config.yaml
norm_place: "pre"
extras: ["local attention windows", "value residuals", "hashed n-gram embeddings", "an embedding shortcut", "learned residual scales", "skips across layers", "capped logits"]
schedule: "wsd"
Each number is 128 + 24 x the weight over the matrix's rms, rounded and kept within 0 to 255. Layers, rows and columns count from 0.

# layer 4 MLP up, 2048x576, rms 0.13, rows 1348-1371, columns 144-287
[[123 130  94 112 141 142 123 169 130 103 169 172 140 144 131 115 148 133 164  77 111 145 124 159 136 101 143 142 150 162 142 137  85 127 115  97 122 100 158 132  82 135 121 114  92  80 126 155 161 171 106 116 166 110 140 164 141 151 158 141 117 141  65 129  88 112  98  84  77 130 111 122 158 114 135 167 135  84 150 140 140 164 158 149 190 122 152 141 118 108 153 151 128 114 116 124 136 137 117 130 137 126  89  83 138  81 128 135 109 116 109 108 145 102 162 140 146 139  89 127 141 132 100 175  98 157 107 129  91 110 125 142  90 153 138 166 139 113 111 154 122  97 117  70]
 [111 127 119 133 132 124 152 115 138 115 144 134 139  94 124 121 110  81 157  97 120 144  90 114 135  93 122 117 126 154 121 167 124 117 132 154 113 131  93 119 137 146 113 138 102 168 135 188 131  79 136 131  85 111 100 124 119 114 102 101 150 142 119 122 108  96 143 141 119  98  90 145 172 148  92 104  90 117 132 111 156 176 154 118 143  80 140 124 182 129 132  84 144  97 164 123 117 123 138 150 133 116 137 105 130  97 138  90 142 131 186 113 149 189  99  99 112 143 128 134 107 136  83  96 120 154 109 127 135  96 121 122 129 153 129 124 116 131 148 142 184 169 118 148]
 [142 126 131 117 123 117 126 106 147 111 102 133  96 141 180  60  76 114 153 148 127  74 128  83 109 117 129 126 122 137 141 142 110 159 116 178 105 144  99 123 106 117 123 106 157 142 129 142 156 153 126 139 136 134 133 133 142 146 107 102 177 158 167 156  94 117 102 122 143 102 107 128 111 142 150 139 115 108 131 140 103 112 131 130 103 101 179 121 119 137 100 131  84 116  99 107 153 117 147 141 161 148  82  86 123 122  96 134 169 157 128 101 115 149 109 106 168  52  86 126 164 115 109 109 176 140 112 104 118 132 152 148 123  53 150 151  74 131 148 103 126 135 127 146]
 [105 140 148 120 156 116 170 146 152 155 114  89 127 125 166 119 141 106 160  83 112 111 151 159  93 119 117 108  95 161 104 140 123 121 120 131 136 133 136 149  86 131 108 140 132 125 115 131 155 156 138 143 129 183 104 100 156  96 139 124 119  78 101 136 141 103 151 110 114  97  96 129 155 120 119 116 117 127 114 131 125 142 125 131 145 140 111 140 152 107 146 130 121  84 153 107  85 125 151 178 102  86 100 124 149 156 129 101 100 136  62 142 122 172 145 145 104 175  93 131 143 119 114 151 153 110 148 123 149 113 129 125 121 141 128  85 151 147 138 133 105 131 160 131]
 [ 76  94 144 103  72 130 124  97 100  92 140 116 114 165 133 137 125 114 108 117 110 114 104 159 119 127 130 126 159 154 173 170 135  93 112 118 134 118 111  95 136 116 148 104 130  93 157  87 131  88 175 102 113 119  88  71 102 136 126 111 121 106  96 157 126 119 118 127 115 120 105  94 113  89  95 123 111 158 144 118 111  89 185 114 150 122 134 123 168 130 148 107 167 132 134 121 110 145 132 139 130 137 143  82 136 174  93 181 148 134 160  65 119 144  75 159 132 115 138  98 169 123 146 151 117 116 108  89 118 152 155 135  93 108 135 172 118  92 111  78 135  96 134 107]
 [113 121 149 134 106 158 140 205 132 101 129 106 127 112 174 161 119 108  91 136 119 168  90 120 155 125  98 165 145 131 151  80 128 121 135 133 101 100 113 133 154  99 141 114  81 120 130  91 148 113 126 121 162 148 143  96 137 118 105 117 113  96 116 137 144 194 150 117 132 143 139 109 108 159 137 126 130  73 140 129 164  95 163 143 104 137 136 151 131 120 139 121 121 144 170 102 147  77 109 114 127 118 168 142 108 161 132 117 118 136 113 158 117 107 138 127 147 110  77 128 145 148 116 113 111 104 116 100 170 151 134 158 117 129 157 134 125 128 166 116 110 124 147 124]
 [144  92 161  66 125 154 167 143 126  87 125 135 108  95 114 104 109 119 134 149 101 162  96  90  95 150 136 115 180 134  82 109  96 147 107 126 125 124 111 125 159 102 122 130 136 120 129 159 122  90 109 137 134 132 110  97 112 104 126 140 168 172 172 147 159 134  72  86  99 104 133 109 136 140 133 127 112 137 152 128 139  94 115 122 143 129 108 116 103  96 164 159 141 118 154 141  94  99 142 118 131 119 177 118 139 133 106 135  85 114  86 134 123  89 120 110 148  96 148 170  93 116  75 118 104 122 151 105 138 156 151 115 138 136 105  90 131  94 106 145 162 160 164 121]
 [153 113 148 174 131  86 118 104 100 157  94 100 164 161 128 107  95 117 130 124 129 155 161 149 100 100 144 171 121 136 125 161  99 131  80 158 144 133 151 104 116 128 111 148 138 118 102 139 117 125  84 123 100 120 131 110 125 126 184 142 123 109 120 103 146 112 127 159 107 145 121 118  94 130 135 158  98 158 128 164 104 152 142 133 158 136 132 153 150 131 125 139 122 118 133 149 160 134 144 114 153  96 112 125 185 143 110 146 116 128 118  95 107 161 159 140 140 138 118 113 113 151 116 121 111 159 130 112  95 126 143 119 101  80 146 160 147 130 121 140 114  97  36 119]
 [128 108 127 128 139 137 162 148 132 151 150  73 124 135 167 127 158 114 105 118 170 143 153 124 147 104 128 110 165 125 126 127 101 137 115 131 131 117 148 199 131  92 162 126 125 118 125 179 123 155 137 117 113 158 144 127 147 126 119 116 125 122  79 124  87 132 102 102 149 144 108 137 149 138 190 108 167 105 113 106 127  91  95 122  86 126 113 125 103 127 131 126 128  98 117 106 144 148 144  85 155 157 149 153 109  91 112 134 137 148 141 114 125 123 139 122 132  81 133 134 110 185 124 125  99 117 112 126 116 143  94 131 121 121 142 119 165 106 136 127 111 123 191 108]
 [135  67 133 131 139  84 181 142 133  97 140 109 148 107 148 126 146 158 103 147 136  98 124 179 154 108 135 137 118 129  84 112 168 103 126 132 153 103  78 142 101 133  94 127 166 128 165 112 135 116 137 130 141 126 107  97 133  94 135 116 147 123 152 156 153 105  93 138 114  71 142  60  96  98 126 109  83 163 117 132 109  97 152 104 171 129 133 155 160 122 150 146 111 152  93 130 125 102 153 143 133 109  98 101  93 128  66 111 126 131 169 127 140 168 100 156 121 143 100  90 135 116 137 125 140  82 116 150 124 127 125 156 118 152 160 148 171 166 117 145 115 142 122 138]
 [ 69 124 131 159 118 116 130 112  89 154 131 117 149 160 111 147 104 164 143 139 161  91 109 113 110  98 139 151 158 107  87 157 161 112 134 115 115 135 126 149 125 137 104  88 139 120 133 128 121  80  71 159 133 161 100 125 130 130 117 170 156 131 136  85 146 126 165  96 115 147  72 123 129 110 131  69 140 113 146 142 156 161 107 129 106 159 128 135  92 148 121 136 135 117 125 171 107  97 132 180 133 142 104  71 112 101  94 133  91 110 160 119 149 145  91 113 155 147 129 142  69 148 141 112 129 142 136 114 157 181 113 150 160 140 131 120 115 136 149 171 105 168 137 146]
 [131 125 118  99 148 124 149 139 116 117 145 129 140 110 103 153 117 148 124 120 160 159 121 141  81 140  91 136  91  98 113 161 122 135 177 150 131 119 112 149 104 131 167 146 115 149 147 133 109 161  79 143 157  91 100  91  72  77  90 177 136 106 123 132 116 148 122 128 130 126 126 121 160 149  98  86 107 172 158 142 129  93 134 165 160 115 116 158 139 125 125 131 137 118 169 141 172 105 136 117  55 116 111 118 140  96 159 164 127 160 112 120 142 143  84 117 111 123 108 109  90 155 128 149 148 106  78 130 120 113 156 125 157 125 141 114 115 136 138 175 145 143 150 145]
 [162 118 110 136 137 121 109 130 115  98 143 149  98 116 136 165 119 112 149  81 102  98 128  95 106 135  91 103 148 102 174 108 103 169 147 116  82 167 126 154 123  87 120 186 182 130 107 134 149 144 118 119 148 160 157 162 120 156 117  86 117 179 159 136 143 145 114 134 188 191 104 127 163 104 140 170 113 130 133 125 137 115  86 134 152 102 151 105 159  94 118  82  84 104  98 108 137 154  98 104 136 102 184 116 108 155 152 140 113 161 165 140 143 168 169 133 138 149 119 108 127  72 144 130  77  81 144 165 153 123 110 120 140 130  88 145 154 154 146  99 101 110 138  96]
 [172 134 156 103 128 137 118 132 117 133 135 172 111 104 162 136 140 113 149 129 102 113 111 134 135 131 142 121 115 143 124 133 145 118 131 114 134 165 131 186 130 123 123 135 155 116 132 118 103 143 109 120 144 103 152  97 128 140 133 122 149 143 129 180  95  98 111 122 116  98 129 125 113 150 162 166 130 166 123 148 157 102 116 193 113  94 158 101 145 101 117 101 132 101 159 119 113 141 129 131  98 106 118 143 119 132 151 116 132 164 123  94 122 114  95 113 120 139 108 144 137  71 162  78 138 145 119 119 113 137 131 163 118 153 123 135 139 143 130 177 133 123 127 150]
 [103 162 115 124 163 107 127 136 123 140 133 101 148 177 145  91 103 110 110 138 125 131 140 111  91 104 134 102 115 111 129 153 171 122 135 118  99 176 103  94 127 112 131 150 116 128 112 126 123 118 115  88  83 144  95 157 118 106 154 111 123 196 119  89 108  97 129 130 126 149  95 112  96  63 132 133 117 134 134 133 145  91 163 126 141  77 122 133 123 136 135 107 117 127 149 143 142 147 130 138 122 132 116 122 196 164 154 148 144 171 108 124 141 164 112 133 123 164 165 138 162 132 120 172 190 113 136 143 136 118 116 139 139 112 113 117 141 113 151 124 112 116 122 135]
 [134 121 134 161 135 127 125 118 132 131 131 118 139 125 108 158 126 115 141 111 113 126 109 139 121 139  97  97 137 148 141 158 104 166 113 104 130 116 124 138 133 104 108 130 147 152 133 123 133 138 113 111 124 145 130 110 117 132 146 134 125 130 134 121 128 126 131 120 130 118 100 125 146 135 143 158 110 130 122 145 147 113 135 120  94 131 143 135 150 107 134 133 143 128 131 111 129 126 140 144 122 146 114 139 136 141 126 121 148 143 127 130 101 130 117 103 123 142 123 131 144 117 124 138  95 134 130 137 131 132 133 118 126 135 127 139 144 117 135 141 144 125 130 134]
 [166 167  75 154 108 117 186 115 152 145 123 139 143  90 123 145 113 149  85 122 117 130 140 122 140 115 117 142 109 101  92 116 101 115 142 138 114 162 139 129 125 124 123 133 143 132 142  90 118 136 139 115 108 138 163 164 158  95 150  95 120 151 113 151 144 113 102 169 141 121 116 150 109 137 144 113 127  84 158 128 114  88 119 119 125 181 137 148 104 100 140 155 119 125 149 137 141 155 155 154 126 151 126 139 123 130 139 115 113 112 123  95  98 109 116 144 120 149 106 124 106  98  87 165 173 132 167 133 179 150 121 106 125 150  94 121 156 146 140 136 149 122 139 150]
 [136 109 154 121 138 142 131  89 112  93  77 122 127 126  88 131 106 116 106 153 106 138 122  99 143 117 105 139 147 111 180 186 126 157  99  96 106 134 200 104 126 111  94 134 188 111 132 110 169 138  94 116 140 168 127 126 148 111 168 136 151 138  95  98 128 103 126 130 193 124 106  83 131 121 127 124 162 147  85 122 121 140  81  89 161 113  68 187 120 118 202 122 158 138  98 141 118 119  88 125  60 112  83  76 142 160 146 177 114 123  51 117 119 120 110 122 165  87 135  78 186 102 130 117 122  77 135 114 120 104  75 166 149 127 165 150 107 119 154 111 124 133 137 137]
 [120 130 155 137 149  81 129 168  93 128 142 131 157 165 132 139 116 135 101 136 114 151 117  86 132 120 181 133 135 142  76 113 125 134 149 123  92 164  89  82 140 139 113 127  81 115 102 155 135 152 149 119 136 174  86 102 137 130 132 148 152 126 192  86 105  97 138  82 164 145 102  90 110 147 115 119 147 140 150 126 115 137 146 165 118 152 131  98 117 146  87 146 169 162 101 142 147 139 142 131 127 164 156 130  98 131 120 140 119 157 146 154 144 146 112 128 165 139 133 136 121 145 102 137 145 148 113 157 100 131 104 107  98 140 129 160 130 101 104 115 107 134 114 135]
 [161 215  77 114 112 127 111 126 156 117 139 102 118 159 119  79 107 128 132  93 163 102 138 111 139 127 153  85 133 178  96 138 100 145 142 122 129 125  98 156 100 143 104 102 144 137 157 138 129 129  96  96 112 159 112 168 136 142 108 180 141 144 166 131 139 169 135 149 138 102 124 110 137 134  80 115  93 148 119 164 161 116 136 139 135  96 180 191 152 120  93  95 138 113 137  99 118 177 151 130 138  97 147  59 112 118 134 134 131  99 181 137 103 166 103 113 117 162 129  78 139 119 150 130 123  94 129 167 151 112 162 169  79 134 115 127  88 105 122 177 162 142 116 119]
 [118 129 116 117 140 146 119 131 147  84 108 110 185 176 151 134 148  99 119 151 154 119 106 112 131 129 153 153 104  82 119 144 146 165 124 150 113 175 151 138 166 110 149 124 149 137 118 102 116 148 152 118 139 141 104  98 164 118 159 128 159 147 118  79  99 141 137 105  99 131 112 118 120 110 136 105 137 130 171 148 118 156 156 105 127 113 165 113 169 140 120 142 121  80 147  87 129 112 157 135 131 120 145  91 154 176  90 114 139 130 132  99 135 148 127 121 128 108 119 143 117 118 154 121 125  86 110 157 161 142 119 103 118 136 133 106 146 127 145 105  97 106 122 116]
 [121 154 107 118 132 113 126  87 129 158 168 106 117 106 102 152 107 183  82 133 123 160 138 133 122 152 100 161 105 152 105 140 143 131 131  91  72 123 111 129 160 106 131 126 130 113 153 112 122 140 114 152 111 104  95 119 121 130 152 158 126 134 128 128 115 130 144 136 128 110 201 104 105 129 137 132 121 156 122 137 100 153 146 128 126  91 146 119  76 157 133 153 104 101 179 144  98 117 170 129 157 131 142 112 125 120  98 127 148 152  82 147 149  94 141 149 118 136 129 144 146 122 143 146 111 165  92 127 123 152 106  76 124 112 109 123 170 146  93 103 126 127  90  89]
 [133 109 185  90 132 102 134 138 118 180  82 156 122 126  73 161 126 105 189 120 134  59  67  93 133 158  90 130 122 105 183 183  77 128 177 103  85 142 153 119 109  91 161  98 115 137 100 103  75 171 176 142 161  95 144 129 211 115 133  75  98  85 123 143 102 102  78 148 141 142 107 106  92 134 130  95 128 116  89 115 143  88 117 135 126 157 157  95 110  87 128 102 129  83  94 111  57 156 102 115 121 141 126 141  83 104 116 153 100 160  54 141  94 150 137 154 141  55 130 149 134 115 162 120 100 131 155 168 120 108 127 150 147  90 134 171 130 139 108 148 163 140 117 136]
 [140  99  90 110  98 123  76 115 116 103 141  83 144 139 163 100 134 141 101 122 166 132 138 131  95 108 116 136 153 110 105 114 141 171 156 156 105 156  90  98 150 117 115 156 159 140 152 158 156 136 108 126 102 130 115 149 136 123 118  98 142  84 125 144 165 161 121 147 153 151 154 124 110 100 121 142 124 137 134 116 129 161 149  84 120 129 122 152 148 141 113 155 129 130 161 180  59 161 148 142 143 166 121 138 166 178 129 133 178 120 120 126 102 129 119 138 123 135 146 116 153 163 106 112 111 134 160  91 141 119 105 148 109 109 143  89  64 164 159 161 122  78 137 181]]
# layer 4 MLP down (transposed), 2048x576, rms 0.0689, rows 1348-1371, columns 144-287
[[158 106  83 136 175 125 100 148  53  75 153 172 154 101 126 102 160 143 129  50 112  70  78 128 102 122 145 142  84 117 110  99 119 118 104 115 117 163 145 152 161  76 146  99 114 105 129 122  81  97  74 176 102 139 131 165 131 112 138  87 115 132 111 166 179 148  76 107  51 118 153 147 126 147 165 113  77 120 148 116  66 184 139 134 157 138 100 121 129 142 170 140 113 156 112 108 137  98 100 111  95 123 126  99 150 118 140 181 166 144 127 129 140 127 164 116 118 133  70 139 144 154  93 111 132 139  87 166 117 187 135 118 116 150 135 135 123 126 117 132 118 128 121 113]
 [137 115 142 136 144  98 115  94 104  97 142 119 138  77 105 147 119 114 177 128 114 150 130 114 124 112 111  98  93 139  98 162  96 134 122 153 132 116  91 123 130 106 141 127 136 139 109 122 108 113 122 146 122 109 181 110 113  77  57  95 160 157 161  73 137 127 129 139 120 120 177 105 102 153 114 122 103  85 110  95 164 111 131 160 110 141 121  84 113 116 129  96 142  81 142 134 112 146 102 157 157 163 150 137 108 114 139 119 115 146 153  93 178 152 124  97 124 139 170 113 118 134  88 127 111 165  74 128 105 149 141 164 147 114 134 132 112 145 138 163 191 165 108 120]
 [ 90 110 144 126 154 155 141 223 133 117 150 170 115 140 107 106 123 122 146 157 112 109 138  99  99 137 157 135 115 116 132 170 138 155 102  94 102  92 104 119 130 157 138 120 124  98 123 160 120 105 122 119 132 118 143 113 134  94 115 144 152 127 126 120 191 152  93  99 157 107 176 152 126  93  94 123 158 172 108 133 121 139 146 118 113 115 130 137 101 168 102 159 111 130 137 116 105 137 143 132 129 108 168 142 148 164 136 123 142 106 179 123 119 129 109 158 168 127 132 108 146  91 170  99  80 139  95 123 126 125 132 109 150 123 114 141 109  79 128 145 122 115 120 170]
 [148 148 153 117 140 164 168 138 174 143 124 142 130 143 133 130 110 134 127 104 118  85 132  92 115 138 151  80 139 151 137 143 128 115 126 183 129 158 170 145 162 125 154 120 145  97 127 130 114 143 100 137 121 110 163  94 142 114  91 121 107 111 121 119 122  76 122 121 125 129 154 129 163 109 123 125 138 147 100 124 145 100 118 134 158 157  87 131 134 128 137 113 110 113 148 136  99 140 132 160 100 142 135 110 144 123 140 138 120 179  98 137 156 117 112 131 120 148 119 151 125 126 111 139 146 103 164 127 119 128  80 153  89 130 122 103 147 133 131 155 135 120  92 147]
 [143 151 140 108  76 123 111  91  73 148 122 146 125 131 115 144  92 172 125 118 105 141 108 129 138 136 147 146 123 134 114  65 145 137  86 106 116 150  92 102  80 138 123 150 127 139 140  93 102 130 150 124 118 191 154 128 114 137  94 129 153  97 149 126 110  71 112 125 138 123 144 126 173 148 133 152 195 132 165 116 109 149 118 117  98 141 138  92 121 173  91 101 137 107  95 130 105 137 140 127 150 117 123 125 122 107 132 138 143 148 147 118 126 191 110 154 117 138  96 143 130 127 123 162 125 130 161 141 114 156 146 106 120 163  97 121 111 120 112 122 173 128 126 115]
 [163 119 152 139 116  82 176 158 164 122 170 116  80 141 140 134 132  95 129 112 105 101 102 162 168 118 135 122 125 132 109 115 136 171  97 120 114 123 137 131 117 144 149 117 118 134 122 109 152 121 157 132 130 138 160 112 107 100 105 150 137 112 149 133 120 175  99 134 140 115  91 123 141  98 140 111 171  99 140 139  99  81 197 135 156 145 144 146  99 145 107  71  87 136 132 165 155 109 122  97 109 123 126 174  80 104 126 135 143 135 128  93 116 164 149 142  84 112 168 187 117 170 159 126 128 134 140 115 138 180 112 138  80 116  96 166 148 125 141 129 133 140 131 136]
 [139 156 133  89 127 108 125  84 118 169 130 182 164 175 139 123 147 121 171 129  90 141  94 122 135 137 134 126 155 103 140 115 140 137 163 198 116 101 150 146 119 142 109  99 142  80 159  97 119 144 114 145 146  92 122 165 144 119 123 145  86 150  79 143 132 133  81 137 108 125 100 120  79 124 108 139 142 154 122 178 139 124  96 107  91 111 140 112 146 116 172 100 121 161 103 163 104 127  90 195 149 162 149 148 107 123 106 161 130 127  95 136 119 147 122 128 145 180  97 149 142 146 135 121 125 176 140 149 114 122  91 107 135 138 129 120 140 137 133 116 117 181 133 130]
 [145 111 119 137 124 136 132 127 156 125 148 119 105 193 154 106 140 111  82 174 119 151 127 147 106 125 117 153 153 156  98 122 141 163  97 132 104 124 135 181 121 119 116 119 119  93 120 137 103 129 132 140 110 126  99 152 175 125 171 161 130  89 119 127 144  87 164 114 120 125 138 117  82 152 158  93  91 115  81 117 132 126 159 140 126 147 146 148 146 112  97 151 106 104 122 134 172 143 186 141 179 122 134 122 174 140 124 125 117 149 127 116 130 135 127 162 172  82 126 153  92 127 154 117 149 160  97 139 100 147 118 140 140 179 152 126 109 142 105 141  97 162 121 118]
 [160 109 107 121 131 116 109 167 157 130 144 120  88 133 117 122 144 139 150 136 142 132 146 130 103 112 148  97 175 142 120 106 181 101 129 155 106  84 159 142 143 136 127 158 138 149 123 100 116  88  75 127 147 115 142 108 109 173 127 115 100 102 123 131 112  93 130 100 135 127 137 143 170 127 144 134 103 126  95 143 138 170  72 146 115 160 150 134 138 102 111 120 138 104 149  98 132 148 110  87  99 145 106 145 122  88 129 154  94 123 113 112 163 118 188 102 133 125 133 109 133 132 109 139 114 112 113 178 146 171 146 137 121 123 138 101 128  96  91 144 160 126 126 116]
 [123 112 129 146 153 144  99 152 146 126 171 131 106 152 170 129 128 144 161 110 153 129 111 120 146 159 133 119  90 105 116 156 129 136 145 157 140 138  89 146 119 141 189 160 147 144 113 108 155 131 120 157 117 148 112 144 127 156 142 143 109 109 109 158 152 115 152 162  98 115  95 122 100 150 154 110 124 122 102 124 110 147 140 125 168 130 105  96  96 112 103 113 118 144 121 162 169  83  87 125 106 113 116 119 106 172  92 143 138 130 134 152 122 136 115 162 169 117 152 115 135  99 113 136 110 123  99 110 128 137 119 143 195 138  96 152 104 174 100 113 117  89  94 136]
 [ 98 108 124 113 115 130 100 128  84 136 151 137 157 135 162 144 103 119 101 144 132 106 110 152 111 128 118 171 123 133 139 100 147 108 106 137  87  96 118 155 129 118 125  88 143 105 117 146 135  96 102 132 142  63 154 136  77 124 114 106 141 102  88 124 102 146 114 138 113 133 164  88 110 125 117 142 171 124 120 141 118 102 108 135 107 171 145  74 138 162 106 157 103  64 112 112 103 129 120  63  66 129 159 132 163 154 128 143 147  97 163 154 148 194 194 124 133 133  93 148 111 116 173 124 161  75 152 170 136 117  85 108  51 145 118 165 158 142 104 164 159 145 163 141]
 [164 116 112 133 113 113 175  86 143 127 193 115 139 135 130 134 159 141 145 124 180 147 107 132  95 146 103 103 151 103 102 164 106 141 131 160 149 123 136 134 108 109 112 118 138 130 128 171 150 113 111 132 156 125  66 137  84  93 121 114 116 127 153 115 150 132 117 115 102 151 127  75 108 118 187 119 107 132 159 162  72 103 140 105 158 112 152 137 116 132 146 123 150 162 150 113  97 141  78  96 129 113 113  99 124 104  89 139 106 113 125 102  83 119 112 144 130 126 160  61 119 181 113 134 116 117  64 122 143 139 141  94 149 122 138 105 119 124 143 130 112 159 131  95]
 [108  90  95 126 117 105 163 142 166 114 143 149 111 150 132 136  78  89 149 131 127 165  81 151 110 118  94 105 148 118 108 161 136 124 106 130 151  72 137 147 115 116 106 148 122 157  85 137 124 119 132  82  95 148  46  90 120 178 143 107 134  97 109 142 116 112 194 110  84 119 169  97 172 118 167  96 127 145 121 125 141 139  73 148 155 123 144 125 148 135 154 102 158  84 106 155 143 107 132 128 153 101 116  78  96  91 147  85 124  78 113 157 150 161 114 124 134 158 148 173 118 119 156 122 121  99 125 171 147  76 141  82 166 125 158 168 128 166 127 134 117 153 178 116]
 [112 108 111 123 105 120 107 115 113 111 111 144 113 142 140 137 145 113 156 137 100 127 112 116  88 180 147 130 129 134 130 115 123 141 154 126 110 132 163 117 129 161 161 126 118  98 127 135 123 117 162 121 184 135 118 140 145 161 123 124 114 151 123 115 137 119 157 152 138 114 157 149 135 125 138 157 135 102 167 128 158 154 108 147 145 143 112  93 126 105 105  85 119 119  82  85 139 106 138 123 106 132 120 116  88 156  82 121  82 161 132 104 176  98 153 118 139 101  96 157 115 162 164 110 130  89 125 124  77 131 107 123  93 138  90  97 109 122 135 130 138 126 108 136]
 [166 154 148 120 125  65 132 128 122 119 135 103 125 108 158 141 127 101 111 140 144 112 135 123 165  73 128 120 123 144 117 134 148 130 166 139  99 136 154 107 146 115 167 123 136 123 134  69 158  97 128 113 112 130 125 110 128  88 156 159 152 147 150 117 144 173 144 128 116 120 123 126 127 100 155 167 167 125  73 125 136 138 134 141 159 117 150 150 124 107 163 116 116 179 154 143 146 149 140 125 168 108 130 122 163 111  78 133 141 145 166 146  99 134 155 141 127 120 131 163 121 100  87 132 143  98 132 148 154 109 115 123 129 149 136 139 129 130 151 126 167 116 166 142]
 [106 130 101 130 134 136 156 137 128 148 130 126 130 137  98 142 106 137 122 114 126 108 120 127 124 147 137 128 119 124 127 131 133 151 132 134 111 120 123 148 139 124 128 130 126 128 116 131 134 120 148 106 128 107 123 116 140 131 139 118 129 135 138 121 124 127 157 148 115 116 132 134 137 129  95 140 122 135 127 116 146 126 137 118 134 137 105 152 126 116  98 135 144 112 129 142 130 121 123 149 129 143 119 149 116 103  85 133 117 138 133 118 108 129 121 118 133 141 112 134 119 107 146 125 145 122 127 128 132 145 136 113 113 136 147 127 117 129 132 141 153 114 127 147]
 [103 119 133 111 126 145 134 112 137 144 128  95 174 139 128 127 125 146 104 156 106 135 144 137 156 146 171 124 116 143 120 141 143  90 157 122 144  96  97 139  92 132 100 145 147 121 101 133 123 144 120 132 117 148 127 149 108 134  80 143 112 104 150 138 140 110 139 142 118 137 127 149  90 120 120 124 108 152 142 160 135 151  77 148 120 119 142 138 155 122 135 148 133 130 119 124 135 144 141 123 140 155 140 177 127 120 113 147 122 123 144 144 103 141 151 122 104 114 129 117 126  87 183 111 106 161 133 102 111 143 140 141  94 151 136 126 148 113 116 123 133  98 113 117]
 [167 124 108 159  96 154 147 124 128 119 176 135 124 124 100 116 114 124 126 132  92 135 142 185 153 151 134 131 125 165 147 142 188  88 148 144 130 114 160 123 163 139  63 113 118 121 141  93 158  67 133 105 121 126  99 135 124 151 153 173  96 119 107 116  97 114 144 132 144 110 136 123 154 171 112 134 121 112 116  92 158 133  94  88 154 158  77 139 150  68 111 107 119 125 116 165 123 156 118 134 146  93  93 155 107 116 154 150 139  99 147  85 111 110 186 115 128 160 143  77 123 115 104  96 106 101 115 168  99 154 123 155 119 113 149 105 134 152 189 144 132 116 146 130]
 [151 128 143  70  89 166 147 161 130 132 127 104 136 118 105 169 148  95 134 132 144 134 153 131 110 129 139 136 132 145 113 171  85 163 140 103 141 117 145 148 130 125 107 128 134 110 125  99 111 147 132 105 100 107 102 163 161 124 107 102 147 133 175 154 119 122 110 151 133 165 110 103 135 108 125 107  68 105 145 133 135 180 160 120 106 126 109 117 144 142 115 130 146 137 111 120 136 124 110 136 145 108 127 162  85 103 124 136 104 110 126 107 115  88 121 142  94 124 113 114 104 149 138 153 123 146 139 113 119 120 135 163  97 134 162 126 128 130 154 109 127 122 117 116]
 [127 140 116 138  94 137 115 129 124 149  86 118 112  99 133  72 162 118 153  93 124 177  97 161 113 148 168 124  97 114  66  98 108 122 140  90 175 104 132 159  76  98 135 125 116 148  86  91 185  91  98 109 165 112  80 148 137 134  68 132 173 159 118 189 155 121 162 173 186 113 102 168 131 103 131 104 148 117 132 132 153 128 144 154 140 117 154 122 119 143  69 194 105 151 100 215  88 154 117  64 159 131  95 139  96 137 124 124 156 140 146 129 159 118 135 156 139 125 115 134 149 142 129  76 128 128 169 175  93 129 125 128 103 143 114  95 129 200 131  88 124 116  84 103]
 [142 154 110 114 108 159 114 138 160 127 113 135 134 121 142 112 164 118 143 112 131  81  98 127 155 116 147 140 133  90 104 166 108 166 123 108 123 138 136 159 118 114 157 117 105  97 115 156 130  96 178 124 111 164 117 141 137 120 107 161 111 116 115 107 125 174 123 101 131 164 103 110 131 145 137 117 139 122  90 149 132 131 146 151 134 141 147 102 136 135 113 106 149 126 112 104 133 135  99 127 118 100 109  83 149 106 107 174 115 135 141 112 130 132  92 129 122 109 123 162 127 125 134 127  63 133 114 130 138 109 183 138 181 150 135 173 121 134 112 191 141  82 113 134]
 [135 140 110 122 142 164  96 134 100 157 151  94 125 130 126 158 119 141 117 132 106 165 103 127 111 109 150 137 188 159 134 166 111 103 122 164  77 169 149  93 149 134 126 120 114  97 127 133 117 157 124 141 122 136 101 102 122 139 147 130 126 134 156 119 102 138 169 113  96 119 145 100 138 104 107 112 124 127 100  77 134 125 132 134 138 139 160 190 143 140 156  88 131 135 125 158 137 118 136 176 154 118  93 149 107 138 146 149 133  80 126 178 160 160 132 146 118 159 144 132 126 105 143 117 150 176 106 116 121 144 171 141 118  90 100  68 120 114 102 112  92 146 112 127]
 [ 90 143 170 135  97 118 121 179  73 123  82 107 204 139 140  88 138 144 102 142 158 151 117 123 170 148 136 128 101 157 183 158  76 154 110 117  65 146 137 150 103 106 120 126 161 105  94 132 150 126 164 176  84 125 179 138 139 142 112 164 158 114  89 101 112 125 115 108  80 131 149 106  95 137 150 126 197 123 112 143 140  90  90  80 165 128 128 152 169  95 123 114 146 162 102 127  91 112 129 140  89  97  56 154 106 182 144 125 130 150  47 126 187  80 107 136 123  96 147 118 142 113 141 185 183 137 186 122  98 168 126 143  69 150 121 134 143 135 133 120 188 147 116  92]
 [179  80 115  64 112 113 112 113 171 134 133 116 138 100  98 145 115 149 114 143 124 109 119 137 139 108  96 134 167 137 100  81 172 135 123 129  97 123  96 154  88 125  97 120 167 127 120 120  75 129  73 106 121 106 122 154 116  82 118 132 143 122 123 123 150 147 128 107  72 123 140  98 125  70 116 117 143  96  84 113 148 126 121  79 146 135 136 152 160 133 119 150 159 135 104  90  99 111 143 121 136 162 148 163 127 161 148 145 188  99 110 128 124 123 104 133 160 145 144  96 157 170 113 129  93 163 167  89 104 112 143 108 121 129 139 116 105 138 164 139 158 125 114  93]]